Part of a small language model's weights.
Size: 11 layers, MLP 384 squared ReLU.
Architecture: no biases in attention or MLP, gated attention, an embedding shortcut.
Training: 83M tokens, 4661 steps.
Each number is 128 + 32 x the weight over its row's rms, rounded and kept within 0 to 255. Layers, rows and columns count from 0. Numbers have three digits each. The size before them is the row's rms in percent of the matrix's.

# up: layer 3 MLP up, 384x96, rms 0.304, rows 341-383, columns 48-95
# down: layer 3 MLP down (transposed), 384x96, rms 0.148, rows 341-383, columns 48-95
up341 126:069154118151139187191128132126086154102104122106115126120113178125136134205108089166084070115129162139184092132136142164156162155175188098076178
down341 103:131205101204141119147180127107076103098129136108116184116118124114105111218121080105041142101100072166144149133110104090098137142104169199133147
up342 096:121177136199096145148124155185188168168102136075161155150085127090083144134088171163121104129138179113129115096098178140132104156100140130159086
down342 101:131128082165187141143130123131111072088096129141114096143157113164155106157083143144163163164142147131067181122058117110149120127056127128085153
up343 092:072134141113137084140178072181099099068102107151103093131131139159075126101132077131198083132126062156112154111189145119151131130093171118135123
down343 104:183162105163045124171134190134144154143125132114122116129126148127142136147108161133121127154116122100143119088113143096121164101105109151115092
up344 101:145128150198117091213152091118149170101071158128182083163146164106149129090089105199122129118128120159145093114153111132076132134119149117130129
down344 101:105103154156157102106200117131142080132111087105132145165162128122150152135099081086088203156158105155148122088143111138145169105129086095132092
up345 096:111100128158103055158094135128183129078163096114118107139162150192108113146043118161168114137123144204095098180151113107107186081180088146119150
down345 095:184159155084116133082065075127147157124100092138118139089142087070154163150154098181111083121104131099126100172182109127175159108085126069115112
up346 122:165083153110130150099142118147157154070136143116157136143159136141114139168129121173139122067184065108115098112091107138142168089146162127228163
down346 119:147113091082079131147166156125120128078129116123158139127110115150130180181126109174102111143185172147126163088052130070163142181135159188165054
up347 088:101118169077142101149114138092114093110057104127127161128101115206094133121097145139142137141073153154111131158152109127176148129162155111105145
down347 098:061144152060113115106169069132145191189165122149152126126164131083148125101132084110151077125123088178078113169144077144165106129158127104145160
up348 095:137123115099152126121110108064126175114146133086141132128161117120123086150067128085147177154159099164177133167143157150111138097139141134122130
down348 094:102112133148140123062174140124158150106171089155157141159145163097131068080086148135078093100190148152128078104148141080102132176147181139148076
up349 100:171075141100151124136119110150109181180109134140082069065107088117082129111154097152142115089097186151120106109152155163100094183114152141182111
down349 098:183181142087106127137114143154129107130125105184088124177161114158194078130153151176168146110102122142180139050127098182069098133168105126135128
up350 102:140123082119114083124139187105131113154200151084105157180115066176098150120158107133074108147107105080120145125162123164130111118119201141171125
down350 100:102134082115091112180104108127147171162127121107108157088154188155203100094108097130089121134072091161143121161085140152089147161050108076101133
up351 113:150176131132156114062158106141072163111176152152147108148155105156101155148082062171140152093133096133097124147095070089136157112187109144141134
down351 102:140139162093133113095187075145160190114105113052155078108067149156135157153121132108205109136124146126169140156165141117159074125153099135192134
up352 095:089116160160106143146105090139157140138136197092106134090138124173189138139029182164163162118166119186154121094143139172059138067175130121046185
down352 100:110101183143099168110119162153140132092136073137119144160160121095089105086080125151109146073166131170135074127118155104128097101167127073129144
up353 091:117176118145185150118089079146091171120136123169112074094071135145205181167141112164121171142132108104110161079109107123083100171135141169112154
down353 096:147164159162184107074140092100125090156147144152140165208169165129167085181151110075115134130116163154132147100174095045125093157106156061126117
up354 092:118117151107092119140156113179162138135123139193143175115065142208166085146157097152136118139122132084115135145173064195073135036121097125069144
down354 093:187169102134079157154091100117108111138150128101089138100117140157148170101045149108075117143173139169093157086167096163124110156149179113133169
up355 091:124107141134184151094093170086185185101134116172135070067153134076089176167120103106139184110125156170076117111130132120127115161101091062162151
down355 093:106121183127136069196060120145155063113083099112139144129133152083155141077128186157118132150194149160129164175130143095150118123105126177100131
up356 097:102159153118117049143101133108154114148100161113177125110085160118111119157128112135106118119122123051119071158156209187065129076106101158170158
down356 101:122116215113160171143132118109117081145148097104089143133119143150127117104098162130126157094106172143103124153189185057155142107061153178088105
up357 108:131125194109163063095153135118140091106103140099082148142185189099108149133091086119171118141175110117189130130151137091118168108150144138117067
down357 106:174112121154116103120176121168123153172142129121104174140157122151116117149151076165080101169181121151110069078144190125171142176145107100112141
up358 103:139140101171094151084107073120170156089131172093167133059136111099093171106134116116159149151196083111131109140181146101149145159121154112060080
down358 102:122113152179147172117109131088143195123172095171122134117146100122213116149115125127141082143088151174120184116109100113129128134114144164156093
up359 109:126159143115180110107108118109166149139176167119133137079172191099150158132070197068125169130144159136147093065108159162215145200128173089163082
down359 098:157128047171118138129123107100094107147142140134113162147127100123173101086111157111111072113094128172188140059089177151143082129112110112173125
up360 109:121130086136078113168204095142106143140113202120144093136085099133135163122066101162092142081106109156125109109115106152126151122156165129108085
down360 105:105085141109194138122162091146158145094089079137134092108123198100106129157069140170134103102178153127162180135148097093083143100151121120134119
up361 092:073176169103169172120081157141073071167110117115145099139157125120157120211155115073092105165062100117138171145114156127133181128072156137158080
down361 091:100160152113117125087132123105137157173161090174100146119174185100154082136083061130114116105101116142095128150087166137120178152109160126111127
up362 097:077126199132137164151049146143156157107138154127115123128105090126119131169114121123117109157133099176168186059143086093091177134165145180058125
down362 093:127157105132153180128185164094122196192152075162096155089135152099066124175110094086155123100121105123127125155138148108091133139086120088197146
up363 088:114184161100164150112118104068131161074130131127188139158112106128108164116107126124127153074137099135112145110188152110146070182109143114164117
down363 099:130094126143130082157152123129147108104120092126134109153104109107187078115149131132159093172105124178193120153119110171115173080119189109132114
up364 093:165153094125142131183099069154113141103104127148105167149137135106173124151147069131095086071079140164138106126155094155088182128063094147162162
down364 093:142090088100124115091127181097153155145090091127132154154113100154139092115063149179209178100156108174125157102125134152179154119107135152089111
up365 108:228169116136147158054151172156102117158145150111103096054070118111105122151120150090158112090109156157143091168133111080135154100125122086210125
down365 100:047107102193127095158109092087109091060091121078124134148149105196117131098136130202159144109146102148108165106154193137162096156133151140123154
up366 086:137141127091090141099094074114142126141172132142149108140159113122087175182196108107136177118077086131142156187143142119102086090130085110180084
down366 088:161158114144145161116137151150102133186149126109177138124161131179137123114183052107108167161106144162127126119076063083177130111152108136093069
up367 103:160185173083140080147127099152163136123101122096123094102130064135126162047147097194141117148118084089135111132108132160135086121127138110105105
down367 105:108098163115078144183154116112149120092106112090087139045168108135118134124135086173087093156113134122144102131119175118154062127080114170115104
up368 109:113176099123150156117108061189110124144144115135095096106103122110149098093168131105102101127098125132064166149175144076136168194110090125158144
down368 099:174120110147146137131152078093089116150067176123070160132159112122093105175147141160166082134146118109116146132129144100116124122070169121137106
up369 093:145145175159135111132130082159135157155045123096138089174093121138142165066057097179093138095118059099115166175107140144152167102136149169130139
down369 093:123076125064146122186090154138073111124127127143141062135130126119183078138191082184111155119162160150124106167142142105116084133123133072126099
up370 101:127149144168127038118105127116102172090142143091156103084109146133161135157112135154147146155145104149155110134136102103136137094080164098116141
down370 097:135134132110157102152105141161147102131134123129087176124170162164109122081137143070153073082156102172126110143127150194125112123125115151118063
up371 103:101065114127111133123145109057175147142095090136123092114036107151100163121179081077138136159110139128158141146100126140134060114102141122148146
down371 101:120156151123143144133158106140117114111166106086160184096174115146119053115171167175155069150150158158158133141077139051147165084116161102101132
up372 095:111115073063106171056165153087172094135093135123120143134059201049105156158094093127104106114117146121075155167149175164143137121098143136175180
down372 100:157093109138134117110131160186181127113096160114118150114159126249138110104125137104182111170143137128152154127100105132148095138095110209106161
up373 102:167160153146084118120142132122130112111150142141152125060160152080143116155185168103115151085153124132132102100150141146137120145050167138157169
down373 104:109076122114167162106109081089093194115102124101079136169139051094108119128163122168148113096179164105055171149146120106141172077160129135149113
up374 096:150104202083103128185091173128122081155141097068112168117118140148125078088140098102167168157127141188109050157152087097169168125118123140187128
down374 094:112078132114101120059172123210086123150061144159102154137165190095129111125113121142146102097138135132123184157068136119180127119132095104096159
up375 088:083077096074150167169117175161122084135148110086157139170176074138097149159114132098103135140135098132074143092099188130132126113122080148136127
down375 098:131089136122125160165132072147134144155096130190142096136108115209149101080106119108142087122145164154099107134099067125141087078139182116138114
up376 093:132149150151101136088179076148128114125112096108124128129106097080119106133154122127123131147223126149134132127086129053129173096143164132137110
down376 101:109063120091122113104116087116127150150164171135153133142083129139166181146088147132091106098093137138119129098118144135129152138180141127184107
up377 106:079131159106159084136052103107111127155106178090145150160160160117104144089086148122167080126122142129152178152111156092102094148188095077194164
down377 102:177182105134111133066131100105071127148165124075096181091144114138124102112175170124148073119163125061139187178104104158145155122135097155190123
up378 102:095133184146138115113162156162190137150149089045124118085104148121121132195040177172129140145139094089083133105105118121097116099100112142119161
down378 104:117067138110113081161104167187141132120137111163148164136122143159125131128208135141106107104173126085113167086111164178133082082074057134118078
up379 106:152124130128167140106124107109163127092104062135160099105151133132098103131104101100082143115074134129091153089143102166173181156182107087131172
down379 111:222147123104142121121143109094030140119136150125135168122163124112123108138181115141077112171196123130168135078141146117150144108184179195148157
up380 110:116115108119147131152130148167141100073127155127130071137164207113130120138175135102099129171114097139153123120081093183114122172196138113095136
down380 107:117200104092165135107158132140101109088150108085142118104096172123142161155116125146067182186126017106119081117121142120086111156145178097111163
up381 094:127112135112118088149110109053123095166096165085158128185147142140116177150149132100124167085147064087162122184125114121137120120108139121132149
down381 096:134162132127118135120114158176150107148176077170125161154151152135066100078141187166114103106136106113048123130103121070102115151155129030147116
up382 090:102186123075103123141099160112154149119109053127080161197144153104096194164174113117153134115070162079103125148127138112141140117126098174117113
down382 089:143097083119132150126111133119123149113132099121176148152157117106209057108176090104134130115121157217209115127163079136124136159070125141119035
up383 130:104148116144184114143157119141101105134096087100113143089090184100089162147134151148125086158116099148114124176123061127108101156203155115183112
down383 105:138150182171132100081162081163062153110088098183176133138108135138094112138077109154102094156118182111109117120105071135136095164164138136127061